Weights of a small transformer language model.
Training: a variant of SOAP for these matrices, 599M tokens, 4573 steps.
Each number is 500 + 50 x the weight over its row's rms, rounded and kept within 0 to 999. Layers, rows and columns count from 0. Numbers have three digits each. The size before them is the row's rms in percent of the matrix's.

# layer 5 attention output (transposed), 768x768, rms 0.0727, rows 415-447,478-511,542-575, columns 192-239
097:511600492544513505532498483508374512556489468553450520428510488423509585360465562500471493535406517486503529558429500465534509483441563456503499
092:453573502515493465485450501563505423492482637387458500478524410504510533461486503527480544499571577348428464538439469585548585536471451508471547
097:614528464635538487551536466479486511513504533536525490459539443403528484559520538500435568510456537585568514474462513424569526381499459519475516
096:510507561512502515472488541552550528468540513482503543480478597531504500487478506474428531381503530492563445476510414499495588517456485551493505
094:411510567468492444486443567470488561512526484420513457559510470556474543529555579532568613504444568460517497520523488529516488479569514397585444
095:467546570474496517547488533431459532474529445491489534561379511488459478541485523475542430467497471511541544552495474396428402529485457458438556
096:416489439508550521527523516496538511359526503499526472454480545514435488471552517509598507495436435479488508435369486532578552529460455554522426
098:474439482555482513512537482458429479448561444415455464439532511440495518484468467476505501500449502499602474440617465511424535525470630495588429
099:555509430486528482500494449442526504550571502453444485600479436490497558522468496536429484477432494414459496483545471506451495470553503504551512
095:431492534563477493530425458507445467480540538449540404530509457506594463525474501422519453579473533573538436608439477475506452527491493492437505
096:519489410555533496435518470523564460538456511628417513503524492541493495495448465530466554501520414530475528527569516538552508441476532485612548
096:654474382459465483482544545510510534514472467479501525509495484391428434532500544554362495555458432474533528553531487518521587537465556518438468
099:482602438437554441566441512437489481500535406456421562575491488487473378563479460433501549526452475459505507333426477535489516500527537376554479
103:462439450475458434521434556593547556493531496522504501473531537460527516495461463547519503500413482527465604368474531462567466472514542602634482
098:409574512536529440447510388546563507483504410487518413534451548506540495554557469480601512519457550388473602522525594474457494521482445512480565
097:527429480463453484491455490404498423375463440509484515527480554512496463536536583547523502416451520514549555488504460504431495474505309523501500
098:387502521497566486570523465484417476576581612550432456532445543577576483391626604497491490506494479534496555572480558565462451408550534441462462
099:484502450488511514507551497375567460441467376541528477490587508534478595508425541481487507542476428475644404488482524567627518577547493393538493
094:407470437528577452400552476463458557441580458515486536434565427457510527470440610493400482443476573480530554505446467502616462483462505478494477
100:518489478474516476492470512556605420576496530450576474480452496519532537523518435509550512445606554461403559445414543473523441495454534453401569
098:458484447495478525498565551448485470481450506555471613501554521520442404523480475486563470468575446553456506414571501541474461472448517491483463
095:524464612437493517456406484544491475522556526448564611586437402446496376542454560516517548636539529586496542544444522452521520453536516521482448
099:538536470536493621518530512421459563477552463489462472533536508555434605534533566558453488474416441502502532628467455602522536480542480506452532
099:524459581504503598504571494471471461501481477446509491485444473465435481512477505430443468485509523458484472525477620459496542504433561421443456
100:546474421526511474569443456449396472502538549510453472458489426528537522467440448501397542534521441410500648472562539442571560547434517434318591
095:548546510460514521537531459459428502550522482560422524568504451459587460468447554432442441472488565521519514507413583480430527530586611497555586
091:486444495515457546487506433552451519445435445468478455558441534418513434498517584446468487499480509570535475561460525542433559511477491513591399
094:486536514529557473413526508499460432421491503488547459610568419481577555545522523458546541519462582488408564491497432403472467491534485525481543
094:430542482541503508516546469510491533500461449567527523527442492504501509494539507537567481540484558485540486576527525426502465499476450444430555
092:390552462500486542467520449483489546483430509593487457553557440465503484424550562541459499542407478525516518526518489519473502507442595446526578
102:509463559543495540623446560504446509605526580424562620559446520536465469456427532496478472477496481406469472457509431527424519515574495480537524
094:504447494511484534474492562542516495455540355545579463494385565546531483543472414493519569518444551534393480546545514487516425511485524513553422
094:520488468491424562431522519491477552562557548539489483552523461498466511496552479496473547508551432466479489411555579483479487487607462513496547
103:506565446555489516574488562555572491467463466525592524497445557572621517467476469489416444520495542492387497506564488523509465481453525498597480
094:567508499443460498524542478477428553547489487565562514398505450479505477537569564531472453534559515497512532517460521561544489546477517507491523
106:597495465531527452508461485455460512459418535373455461567517527474525460500526438510402508514479460414460488479533447545465550453513515419489519
108:570516435479450479509501559520499513464499519466413462438488474549522509640462391561471610472546510560564493532540520436459415518427458540476521
113:515570643446448538507481439576523481534541512429518541439399546587520461419422482502469478398592539547505460411535409565406543479528471498540478
103:515564465535519415530388550533482484513478497431436473597532487567537548450463523554573537493495546458499456566440428480537455475424418460489542
110:560534598454534466528422447490519539483526475484411556558511554479422522447527526417407505451522485538447502481484483576469450549485438460582596
106:327450449487495557536602523510567567408454527429570490566627460511476577459516510528554471462477506481464468428424466526485519500542420516508563
106:506551523486397468537537557447449526464494463412331403610596467432541470493459481438549533448488517539567502473506470530365482536469608450627468
103:563455463494530494570488479425517441448412465544480495510525554506398452400491515497468524495463558418560433439596441582568518465554403606482468
108:503493526540538476543475410475578442554455439480544519551519461562526532506475541427536433593530573501412478557480476421539426596552467467528499
109:585447497517481503523594462460413502497371470564461494469450559506494485508422435527443521474471528464463516573502490549451503489476477417561515
106:501567543469416471445484484525497467482503422492488532462568546497434440499448541442525459556544420449508482539558458521506471522535505456496411
101:476559536457495490521446546570436490503404438439473508480427499543450494516567444520562541558370534391600516444556431434518588465404558492547407
105:501493582444435581464498564474474523462481553497457575456530471412490656448538413574454460428442543546514576436480500522483499515556533388586461
108:475585550512504459447458512560578493443383447551484549513504525421525451598463493434588537437564458494515573548541563571513498528525366581513548
107:534501527462551538424565448461510475500486482515467527489457580553474452518514555564497515546633460509513502504511503487479503542457419515511491
102:452556382451442533621427490521545513544522551554527500472547535522520544517614555505401526532447455568510485551573558532475507430449660530500490
107:536451531508534520463464497400533474368479470560530461487492513463505581493479482517510407505547476511634454506491577538542499478516498547485544
110:410531497508484548521568439491422475436581502569450486520558435484437465464506572399397435522488568525474550547423507547493489457405528520446531
107:552630610514495526493356469568492558546552536517520464464398642472493524492546500510587470444586506447471464443463615515445566412462559490493486
108:531585443500500497447501407499507428467401507543510569461501502502471468408453622491613564527558502457507442435411436490454469507549455594456458
105:503582503479520464475406462502548483519501472603541562489485437513435469493486464442517517571445460579452421557520539399470407508479435505590445
111:491463466532439554501433527475457519584600403488407451557529548508499522468580537499535459444447518469553509546489459541486505525503519582529523
111:541430550510490549489540581531463518489587406495408569573470512490470578444417491443486499448524514580475395549492563459627548456436497543474432
111:476543481484474515522560516457524480483467510527486505361610455530499472565475475428461609550459460382499541487534452456524535499473521547372543
110:528441569478507477528602564478550501529529487473544520517563545481586470541449538480466409503552492541520513461514558490432467461550497477504582
112:532482495484424498470514467633496467429481419495450559548430439535516443476564600526512610487483474553499500522526464568509512495500480545539493
112:530537479573548554528410541553512485529466442608539531444412526413527521487495488583488432385458479544470591465516503431554479543491494502578565
113:460561350487553465560485469418422415503524374551518510463403466515600524565528535444552517560499528363518467486474531449442509488478540570524513
107:463528515504537532528543445513467494455483583596544478563476493443446557490468546574420485486523415394535475537459484372522469468515466529391497
104:587493535465443507474506504419514564537499534508656572556498488503552471457514482624411490477597459481461541476557509416484500525555499583468501
109:443488466487493468497457482541403451484538489563480428534507567509564549604494469524506512453586547510436487473463577455469435514561558472507531
108:508533466486408581427526623468505599500566453457569521495517465420489446521504554527432466520567552507494506404505488432567506497446513410547525
097:446483494449497468465531466568432493537493591532522517504528480437470470520497528495479500433467376598630565540428545511522540440541473524501525
097:502475598494459426359413540527579543537510573488547436558462556529517515502444422467592506470541470533484448564527593484452450431542584495531503
104:489498497453505505396617475488464533564505433588574548453469433560486503438421629432504515534530491545523573536511492458476461456531419609541458
105:423493541477453520511525533489540414461483459534495580538477567518491439478498566487512480418571409496411485490456498530519481622478553505566513
101:518501407512477539584483444474549540495525498540507457504582400451502448475534581585493427548387442539554521553528535530534481545500557587440509
102:596413442466436512507534443425515472536416584593604604515458507501483546456453466446400455428544508511524547482542550406460552537521494476519519
099:488418408451423597443539509553522436448475564582505504420500446549547520514483531591568504513524488455540497522471493534560569471508659583474411
101:576515510519502375530406562494485515569495550582458536389474525458501503571469468548477521472552450513527550573605566534522478468546515432542468
098:558485520493526528550444574490500458560475466579590534389505501569508488449597515568489499559564485500395485501496489506632535529502312554498518
095:427509516508518551448427439521492547491573467534542593483526428487595488566454462432494495578434507564492576470466580537490530521467519299552397
100:485488479490479510433481567567491571506480492452515485483469525436422527510512385591421573440485466401497476443495569589417589456494521540508528
100:523517494512511426498446515441474536453530490405545525486475467531434529446569535534507467517477559576573415470464397430492540529557480542382471
100:435446548557540504552491500512542463527588498479490513596428492531577535490546398599547548388490515531466476475480477424537497416471486514514467
101:451547508526425589458598470498434611516587563527528476485513503580523495550485552499497471457522453626471402449544452523522500428527586565399660
104:490534507487538466499580468530495481544464458458523442511450487558448513485494505476524516559503534398552430637558568481442532511411454559383524
098:507375405516475561530496498459494459550539543537498474481453404532526549484508481601440477552503514614536416489500466522492482522469524460471555
103:456480508551473453527518452628478532501494465487592572554574448506494626457448431451547621446557530412488542512558495468578481479530601515415450
097:579508511476481520493467633453551481486400496501471534436462491427468529484398534488537391538515509516498476467491475474452500524459519499502607
100:493532549441502554549495508575481461599432599434484525473541522621479480471541501514509537526466523531374577423412472521482483498509505461478467
099:589413513489483423431406489502593478492512502403569577560523497513560505589479462608616552492521419457532430464629456517400550530559447518538429
103:545455504457503530530633453470512513475487513520384526543545470439487508466511501586422385623407530543530515479467407436484478472492451467549486
102:496498580455408464500510555593536548566578514479494439573464465419472484533503461489442407456435510470569443583542480443534507549564533430497499
099:462499451464489495522573494463519468497513576533429404508512569538564580465513414552474517417457473483500468446418577555486528457462581454513524
096:437482492372516469563548564518569455496367493476583553442454505512516485497472497470503478467542544495496483373502494477449506546397560478499452
101:443641501501552472577497416532558479472423560471511428487653478456484481551563526538506435542466490481526443492522436511453474573557385520506613
105:480481437496509493486479563564566492523514433449547509640462609522503501451481518542558442423540460666496402515471547548420461489543468595580433
103:480633444522517449440443520539399482498546578469505426436525502498394482402508446529558500465495506442419484524527412564590427563448408515426424
101:540522522495538517498404500460568501516518520513438422471549541503466487539373435561519418498580539411481506469544488524548503558473468473513563
102:482443502471480594576535429480494497497519511483432499432506460536402439539478484456500451546504515581542506496473467502509518505493486434454479
104:545458629535517522460503519484525494469518546495415473486611434540466445520450507516483505469599428509503530516472573559581602479500526447563484
100:478547496517563497467509510541566532526448490477528561441489485547456424483560481396549544514527548514511601426530495553389461490469438562583459
106:529491461381543470478425459511465365427452402411434388554443483525487479526519484519506480482514579467539510511474517527547518481456483466533481
106:531513532518510521538617526490519468571462556444494526536567506533486440458497560460504507570467531427535497446537494532534601551513521443522472
100:430471483528513462517474445579558520518493520502463436511478467501513551498583508503545556439398527564493485539440546558415578606447542556525614
# layer 5 attention value, 256x768, rms 0.0859, rows 159-191, columns 192-239
091:541447434462494468546514436488453464531434423505493462457524501450449535551507585592404419563493527506520539435454463528565526489489376459467503
100:515475486565462418526498538519518486498492447475467375551505492518486502512457445579528563448498573557577422465552511466525489504490560516446503
099:515503513535506505515514477569445587526463560506471426471483475487498612508519490504537462525527536483479535535623520412396506545486460482528535
103:484416541410479538485457551576475447536483496485594539471438473580482522474454413474440551449681486464464473479427507455419480473568497485578527
094:542474467520569524557517511554594365470497408417393483484421533480562494432520459573529405479480404507439378443492469530514550453491489503434628
098:520495578512560471507465483507503492579499479434577519545539440513550507505553419434362558448507533487510485492464484441492527412491480414494559
098:506406569444427557440525482537522503428478500454608497593499416507477520500558504552508551499512501479509379457405472422445450557571509559406588
098:522501540495490447463426477503510567582463535462373554656481494454474489433523496539608495591502513548527554512401470490466514575514530453436470
093:550475546437480408582517516625549422525427448478569443456498544438516503480559507516457506505537534483552411468458416469513415487425451588475522
095:485537518476511505511519432437573437482522555537503521562469557566541481522445511531544407566535539485485545473532536444649492452556519535544555
098:464440555436446548480565472491535455570459482525453508516452475470558459540439378502514495507478464394531588500498538452435533551510560486452488
094:467532492590449500517486506478495485525487549568551454463493455470549505459408525419544463496492523479535515495545476537501528521556381533467530
095:534428573551562437532464594611497385467488518520500593489541445482428570467412465596479502533529515507541587509453448487494551548489458475584454
096:595488513425527604507437515562457604501562554499492494539493488512496452531489514544477561536511476531475532520484456502505527497546486453593452
098:437451517501521490468561519533463494508419479493561537472440521467489495552522498425661446450577565504493496435571503514577600483542586466501548
097:549564445466526488504539597435485505525465518558401568460448563501519385565539552445395424569492538473440411468497513508486518499531467499503499
094:511556430452503475428463418537522537446610522448495551491525486540519454474513548438495519451472450484525612497570578567508465468592447555483549
099:470508512517554512522487485421543542462487523529454428453471544392530452488506562432555509499503486565472439524552587510520572497535471495489464
096:490505515523532511576579533447448522472467518587475398509497484574496506482521514502495495506543571483517529524505496481457510552489531498468570
098:447488564492505394437413482522473490495461506600542445483547467552438527481516504541560558456452455501504493584584483536480484462555527447478530
099:502543499479495461448511433507523524447456492511491541454507440530531556450494540411421495509573523508424488486453497504488519426493460530526489
098:547544547567555491464532477472524631389430475573475452515418563512467450563464527472385566488443538531459454519552498476532396497435501416493527
096:476561447554451474479557456470532578570509502517366426567503466467462439440526519488514488535506535511551522602410509523555487496510641583542505
101:548492508376463502441416513507504553500529547612441636447427500558543507538457481486504506465489507541491542433487493509549455507507455527481445
104:506543492484537463513527522480554525598364489501553552383517462506543572519453449455499492534534545472502440576442523573425464442515548587520473
103:419455483520493549504638516524504503521471451497573534476460513491464515519402547415458554518545536569451564384512510538543516446444524542513458
098:501503494496574512595529505532507538509656517452466572558562449541575457481595476604511526475442574592526413504467543399487473486482464536501543
101:506597536513527486478571516489481553534418527485537477452442452521578445417357584531506418403444530450465540529467467523515556509488559568461509
099:534519456492544574536459530401485518419469432529533566506491537498547626517486596539437526643501512537469499418488437455564469458541490573449490
094:455437575482471389568544499510420547524544542514511454612446433480541546543451528609577391466478534443461461553575468471504480474427515526423524
100:467520435535503438461535442458533660497517548626485501568571511559496532515394585512455509494448472582503507475517486426497485485499589571418457
098:412540472536458441525405479493479470497530501445557545550538396508500536548552500491549416459580442434487380562425519482559511506505500509467469
097:437506473469512575451586534418409468517521539517449488430419520510507521503387559476498503552445541515507595511455428456497512437523469481468420
# layer 5 attention query, 768x768, rms 0.0586, rows 576-612,640-676,704-740, columns 192-239
076:409449478523483630545508541458542589469455581509450420503495526456521510457586594576428494505473515478469589596559531512637425442623512507538518
080:418449477565549489542561478537551482524496472384531512418499521445562489424542451478486507531525545454555561454562449535450421498471414388476454
085:559531466549548454495446544460454502459618511638547497419409575512506483502530465524528517438526506507496477541466572445368490479332568464517509
074:558575479428462581505392472454479521500533476523528432591498407601528472562463495548548483381511537513477533578440449564492465574556505477503545
074:563459494504402544423594580496530512445406527506469487467514500400432491431512556455446582512557494582423476502600508538561505516595504480494520
075:498544525507581499568425479434574428460416591475452492536483546437447554413509580534574586531484559418545427464488487515517400489499583487497482
073:649485459527542533486479519498450527477551484485473477541440420583484463543499500599510514453539535511551414579473536477434508494482491447419555
085:469556470486425540509517580530418460497435521449517442545505490579511414576392525601492516523493432543409529485472404551541500481493438582542547
082:516554513470569456464423501454571513565488505524556479429486550474431517479553426543525557523546521526518460510476497411427480551483534490496439
072:509524428469544528499434537540380524548616524589538437527483420690595491579408497515507545434459511532456525516461526425499515609481510468544525
076:471513482589390592496513540500504446476471488443456480469611407483460501451456511523516535611526536484542474433544449547509427518472422526480558
078:534546505468516391561510492431558502543490522494523476487459404464533465499534461471482518575522607457451449545538549471475542508498495503495500
080:568507453550517561460483488495472514499581473592498467527505545540519505390455495536406452454487529504488510538461458451486541478461522488473452
083:495569460500491482489606519644463435505532575493522373476572425538393499459435505514508445531486557502503484545495571462409487523477424597471489
078:453516422551495431549468584521489536474465504541484484545458477540491501573495582630513532499450487483565461390501506572491500528524466491499523
076:548479470435495479517430594483550531490422543519438517478570504472513493528601503471558518578496549509528533491502487473514478485424486565523482
078:529438450486657503568520440436552573615585476502548427428443504459543454384524500494435537532603503514484485467466488402429547536582504512556458
077:438476433572581540572521536566440501591521499521498458570493505563464508657526495590484527414514535587474524585518469511395512542481549538450564
084:533589443455508538446467474552478441471501541442421373439524451555559568453452523487485429521531529420494469471425548490514446470439497597534530
083:560523512480541446571516459460534450533498515437521495474480530494563483559473493395526510541539427538539511565409532535518569491436471519503445
084:494525490548546531495545483517530502552472379492522464515556592471513478473592531488464456483488491522462483404485431476519536414482493493526533
083:510531501539513507516472467461518553531618506483589422484513547393433579511472520476435525550538551401481465520472523415546413441543466513577459
083:531573534392523482609511420461492520565541533478556508484447541355540544492547460453522599577454497449549523511545438490507531560558589489499521
079:419445483464437529464588506514483576536541540503524472546546502579415558583515499538386490420528495502472472579580514417408550531468497534517454
085:505433509518536493589440410435566495520538523475557535520460524494615463420548484523476501544528548431466515466600504489497493394614467463531545
086:467531575566464475519561489437573526504487472528509519517526554435573464503445372392450460487503526544501440523567503475466530475542472529600387
090:445502590447449467502458449463562531498497405560387631561461435475476517477512360510446515484394411553515434475515434552462513510584446530470543
090:541506416575484515470451501334483472514545515529470528435509456506480417604530499532434536519564424605483473492476535477536443452466368527546547
088:511591577486484436483492467498525496591500450534472599489529556471559580469452424486548509530444491484547546523437501458584462510431468479474491
082:506519487550436489505546468506498541531603556490519532521484518528479480505500555484535501464543528521541518539454573511505503477514379499585501
097:475521519518505465490525478542415458490462475453470422517494475551537505494641545438456507516476553513447518443516448512525485515512539393463457
092:517484481486543395502554544572556530521531575486446465483545493484551549453513411561618448528368482530509442530380491539501517469483521607552591
099:593381459432550592478447518545607448495525460451523508527566551441501507481487514537476502481424524593525516469437557526465508512554506506431496
101:449470503487564502579474526461463533539462484547544574567586590505463568392417444496493501617471534453413438353477555479528507515498595464549511
105:518487508486436507587510485425420496573514510472454407513440473545512492449510537518517464500440503530496416516539456556517493461505465480490490
102:485515415579521533488504416450461447571493509548568463475527617488504579544594552502487512423474434522405465523511478402379507438577486411514498
106:566444488468434496395568490481458471596459513598497566525525638570430476485550485581506539465535449475506499539534455530503557434442438482584502
113:546570488584542544583576463508489510537462473477449552506502600485499506634507473549485435552460518578394467564494527388504502454492518554476402
111:563521458490539471448459516517582518564380415548567472479452489602487542476445464446475438531600473506443516512414508529469480492516401482474533
110:409557638511445568555506484410493468345520512541486530398494524504483505412563504499596582458485510530476585528492454445500557568467501426527522
100:490541510574547532518518469484561437519384510502434456558500528485529516478534540498523568473537455562539551515491502471401517471458486467574526
100:517495487563517495546513521502590629485405584450426493499515457621522435508461476454485457552470479538507442474535413529521481449449533523507568
105:539494438503514486466545500477471546494482498515526534450465469504483526399466469551495444660591499574441556583469469478396567513484496420512527
103:617521540536511440571464451494434547483417477380460531475560548503425462524495561482466525596486459485590480507520520409520488489540550506582460
115:497455514477506467502485463570668498524488518513442469505564433440459530540503559519499528492559446515454537423534452515516535525449441509530464
108:489573541387441470475540473529518583377501473450475482447574494474519419487532527468487539560516538556481575531497507399486494477510424478548479
110:576480492590439583434512484486551411555464634446515543523456584537605495463494420515537547546524461522521558552565422497500524380554553462508501
112:471506454500509516524501483523509519506520537514439510537464447492496563425331458461653429501434492491372492473452497447484426552478465575556537
107:446525623578491435436559545458509371530495492460554512516510504349548423538485521449499560461492488508485491476401494524437443555487493480422495
105:580549414516422518567428517547597508470593435461507533442418375541462502550519533552550537443455369513531534457542532467468534471501440536567352
112:506520587539491525430566461478552547485496465549469580535518497445468391525506557466513438483506519508481419439507467501520544541535509420447527
102:458525467610508439506559487504491484513528431536450540610414651529406523475453571560605536433566474508501506522531507528483483499506455463535510
115:456529533523521469520542469563395574569470535447502431559577537473533502508563429515529523480478520563500454548501513504413519568460487512463475
111:493550545466442381588541568467488479454504577417503518474458606488477423504446527471511498525497475445480425544443505504526454500588535544514419
108:552524525496430545555536523592436491523521453426464450548571551501414622512562600452497510518507448536548513534576473487462532466474522506503475
106:419472359441494595563504516422504481534522533461536506470595501422548466447519533501519557495470532433534514470526478513479419478472551460597466
104:530473510616537499431605537493494460569524516458544568528549496484516558493538622494560565545547540543464527548527506561553505514543519487374518
098:497490543388578547457476467441476444507503506521463569613496454483516419496533497430533523527460518480443486378527503605568507476457492436383491
114:445448556515614531463465573451449531509497466543482497468518508527402534617504526525509537530455546424469532574491504529542567468471524537450482
110:479478439513499434482416483449460563569510507493373470505433452480557494466544515534462506497531547447572597533509567440507501635550460406515518
103:469464502459508543620464528556561528499488493444417483410442456411525456576470596499404607491439419423451513450475459502440532423462530494504439
101:605505413598469475500419450463473489511578556565629503446502552438487555492521467546536528567554438505491455483541348572549431493491505425497518
099:569541555550559550566558515473456526546499503505514505561455498466461553512490495521396514534433547473453505532420471475514414475520511615489553
107:480445459342528496392439546559543449495400528545472491507451434442553507404453536499514427501511478487469555455534520541532463543519421446483519
099:529485453460476508533510451531568513477563557497485488571552503490491555454558505518499516535467465516524409515536491550524473501539479450486491
100:450507540435503529411502522387512545406556534441357479516605485590558483420521490496493605495495525570461485554475528446480442556478445514449472
101:545529506492528419426500418576541521451574528515439591476600443502576359460536514411483533466505516508523437440402508566470415508579460579471463
104:520413435550505524537521589524409437465458388447525456481590594516495541445431443527504448512535549575457577602457459505536508515471536517431500
102:452457484432445442615508472494609449534573391533550465477502501469608512556583423473484528412410497516536534494485480469460528565487481419499530
100:466412499523553588512447515454497502491517504415504556500542557539521539527590508567575500486457495483484494491563602439439536521563567505442493
100:545590494418495548496497498545542520593525522531480567493517531591552508576457575485529636562509529494583463568624463413534438573482501506530451
096:478560518438443377495462487447550490533413468554426553563542383509494471479552491462540471515552505432596510511531446581508394515546531468499614
101:475599447445554504410533542478515497451499448565535373415491535534547503462505480485581475450539454500438577570448531430478569507482518401445531
093:500563506390541491490496409521411524546494432543546489573414574550378502475538554468495584640564522588441460515488517517545494494553565464549435
069:490509546604510425453474524499574539416442486463572438566467505549499488418510481479452424454487430467487505447459533435514528477521457549459489
068:446525470521502514510531550509530462527477556514472529557432423503407529394508569472524539461552446368529414536519517523560547476510504477525435
076:508432531456506479458540484488409506503518472509423497426522573557557482555542507525559557524379558566559564466504403533452410556425446454584468
075:477509511531500551515484544508507539465452403550563523604476521601542505540508477526442541445453522636468502450519534423512532624550428491503494
065:609528542405406488504502565529529514439482469509521502597412454478553479489605535495522491469542472439513489542468517537529479398482505583511427
069:541471454478447497475589506562539527500445533556504505514548499487486489485513549548562508633483494464532447520484479626473496495497568453470510
076:513429494478486529562488517462418520490487493525510550450510546579567447480596528587506513497470484584504499534498463568454485582430464462432496
072:491520477584466585445493523500573445482445542527567527526516451502527518503454470542482563486537472551463461494508610397543502500539510584466431
078:451496483476495485453483519535480525390466495458547519455581563440618426576515554546500523460488536603476448500528452597525413571475597509532485
079:479533490480454541409450547509443506501516558485498516535508463524493483547507474459583451386523527560494482440514449406491553529523522493430592
073:567456423518509481531544427427557567487476505413582478582610487437464397417477549552423548551525498500457530458406478560509500469579515469597414
079:524486470510533506505547480551475523509481613506557528381542502456547449557522542483525473516485605528498449564452462507492521543516476547454522
088:623457381548516552496515566516504486468558427421461440472518522565505505505539505542510430455570388625417510543483549543513550509385419461490568
096:548494509595522467493576473447481605544470423500566538468500465426485542468471522472492473455490528555484504510432495507516371539517449515480605
089:492422548564456541544509402436522586494576536546507535605522505499576483431522495524501501439472485513511494478466470545478569536519503556507437
083:456440440561357459534514503583419505562420485534421480464507435513561465547500391524509512534543558505444463610521479497465549524408495506465483
086:558403577502490486488502560582501462471523546538459516495527535480498465516556499597495496609524585504507512530508536544506562578502558466611517
092:511583514519484518570484533509486523506563508486473557573456471619504595458421472504477512379488551551535464451538455407493566539495484543497418
092:464471418456454462456554488523524441495427501474525520484484494457420480519469506527588498440457509411423584546510454583506453440481447447553501
091:453387593399489534438453505544506423392436454487432565488550437538466469469454493460501498573425559457532575522524590511482588461511528493478449
120:546542502517593481492524543474453463576379525499422462532490488507445426435510520518541528581519559482492522415503501593516554527509531447473505
109:457466466419518580549476587533539486480448516456523530509635461534434556580521439420433455574460464435427532575522529410559530578466540543482478
099:476410408450536497462543484549541504489530508438485441447515420411519469493514570472552527554517550445545525544411491535572511520522492481572619
095:430443455510476498466513503558560543502507431457531538452537472475438484479536433494474513452517378464446463560482557470511572500457485551468502
103:483542482505595514421445456506469493504503567513560443541432441605481542512504570495513363515520549518470536471404489516588497498482549483446509
105:483489496424541499419543550491558426452564534465469543433554471542518453603480471500555494457431511451430448563443585452522633413556512539481475
100:491508505436507413561439437531524458462485522495481534532477532449555504414466515537435499498460538564480442510578444487534507399573634464546613
109:545489395555529449541443420486479466617537478499498491472449535478538449518559507506488465451502422515485461416572528526527444564510479482536529
103:487525563443523477452547474555509456515512437546459503512496512446486471493455525500626498448499468559488505463498470498496503471465474472464546
108:489536447456505543517541479565473447457477508448470466427604508456529458523437584385571474464459484454470508453476507521466566539587457585568505
116:488436516450545464482513483449484573532446558538522433454516666459506536492594515477513433472559530493516488468492467456468540500484465469411529
110:396508569548456559514554492552592551447493399474486482530510482520515610369444453506493465441401476529409465355539444469505557476532447525533501
091:502422526444502480460504519474442525510445447446485449551491480466481513474434448492448540547550650488508467590494480501529602512513507517471501
114:576495497498488504518491530460496507520501500476442464480574470487506445495540461411474639554511458488434469443508575398482438521522636532510438
125:470546420546420479479555466416455575439515533462499463477493439533572489491520550434490449461353501529513503477522558531492472549469469536466513
107:449452432534491502571518421449449536430574502500506389414482481486406546581534493550571521393491453546478466521596475531435512458535446501423532
108:626473528529506550524446546532479460573464501542528563552444583565460533446562504464477534484527429575484457559524489590436500416430466542475519
# layer 5 attention key, 256x768, rms 0.0558, rows 192-228, columns 192-239
064:400509427441600490554496600485562530533481491506470447491554501478479447513433492559504548429552540489510541531525506465444559532600532469446513
073:544574421437481388479511538523566422480491510476563489470564491556433511531515527537506387511557601579414478591585487527588506480523593466550525
068:501462460507491507489481459561506458606507536407561541524554480425541562530485422501462479405419520484450520451449515491550640553439531545371486
067:528457568441536577533546472537451598452510559489475536488503529529518494395498439524496555562397470572554567423392480448458543552531527479398498
071:429550567448495519489474563435500413523470473495471443456514463490551491442460475610511494531460486507382547497585563537481451521414436537502492
067:506498442510497500467472536521524584410549526514594519545520496565469476570538556528406503446411470541370524455551539449551510506479488461423478
075:479436424478468442502551444603507493542586519564499531506523536407489441454464576522512473351560604451512573430439589586574481595482462468490534
078:555447467495540483485597382477478517481494502462476496520502598521440456440454574538436475511545420509520443542571472499451477462461543471501505
079:557484459478505553426498511472556542503404551520514542527480510458438458475435498443450481486489492482475488381542467457500521558506407451511479
073:492470473418496493427517423553594481447516517550506415482445555507444489444484480519544487435477486570585495466454504481551521494574487484478528
080:478493487464546460447573485521619456495505503461508448475457503591473441527570471441463519462457429542480566459491568492543437439507583493510520
077:510433460462541460508462476492437590536517524517479430519476519498565598524409473502505523510505520497417468474473450425442499558494571571571492
082:460512597537508557459471497547471553576493520407484569529519517451445540537502541512452549494587462499531410494526423524469430486510571542481481
095:498513428430556498475486424434547559606508589474511451510512469494463543647405548511553519525535512559508554475476544516404495474499596450426493
089:508460538433464515439443565546432520533548453521556457512442511454536485456561453532490600489553442516573561519532513544503640464429508495445570
092:477499507495509544438478543422564461415556573472551536509529524469511574481503558510495477441510586408549524496490468546500490485577545444460573
087:478484501517453443463551543472537502469467526481602490500492462499485558487501485526347514493433607467392557544435515574503466430525466514488491
092:442535453508429495591533486509505442500519463565519646516440549465507443550507585480572443561487486462511526507518499507546536498527540496475492
090:625565497611523516498528547511456606513462423534514514483488615459519494624418452456475507525470443527495543532422528531450530524621663516515509
094:450571512526473459490429577469445487471543616466499467504459440551478430495500435518562508446533469562578567473507453434565477525512567493491465
118:546412499516543491531497498613541519416504437505529483492573513465510527507523506466465506527456489409487474548490574407473427541488438602621543
090:565511531476559500553478505481520475549556543465513434536475566525472523509480583523527403503482573662445451527513610497598487406499488482508502
096:534589534463597510530511534538488504497496478432415563502560458462476548575464496521556516513490504574485534412571545510508427496512613570423510
098:470459471421542471540426536489539443519452483439469488485447452530505474567516502605530489504533488534640492531537512440499496473494548546566515
105:589527519432555565543552446543459498469470461504453454507525560502499546467441529449451586460501522462491416529445471528526439505485463524516552
097:499425476500595486472490536479479507532494565482475482505515545557515517525536495516526573484530478536544529446490445527501412517492506474538458
096:554505470548533472437486441539461438515624541573542532415530529490386526556394418520586527526466496440497437482517495555429527506472466509457488
104:466526546498559542459522406487486509484452439455467610521522583464451530371582519472469505525464467534487441479591395514443497500548494432483506
099:461507587517487472515524578487553468465434494471549476520495439461561545538493552369482517581508531435398447593480448514494502535575388486534469
104:472488510494429507539513434524478514617484499574524496357496500442528545481524572565539549496529392509480464431526419512446607424431534514449466
104:509430581526443453463506517493477478556532552604438471516458482456525550441519551469512444489502417445536460547524521527494539599550506454433474
106:480512541385429478417545448527498478512457564519601481512483456483455587599434524548472471516523563411469466545535539510493500470514480552468457
101:493527412490485460537383361616552487468600581499597528551401527565488476462512443459534492397496499561540504431594479491491505533443458527442527
099:563484528403467489509463428533546550488495439528436532535532576450489508474565421495490427510531480606493614382502549520510478539464566444374448
106:484542542514459554478424543421485539489498445531491513559480548495487511475501485430480567480542502571508535445496569539437553440382492482428506
109:489531544452413476453527621528531561510439543504407484473559421534478506505505443498514447486434540436361486402505506413541496516510399538581523
110:424588442493577532518535497502499466384512428502475484454478428421480530482558617430494586518443488476540622426446449523526507545553469377404491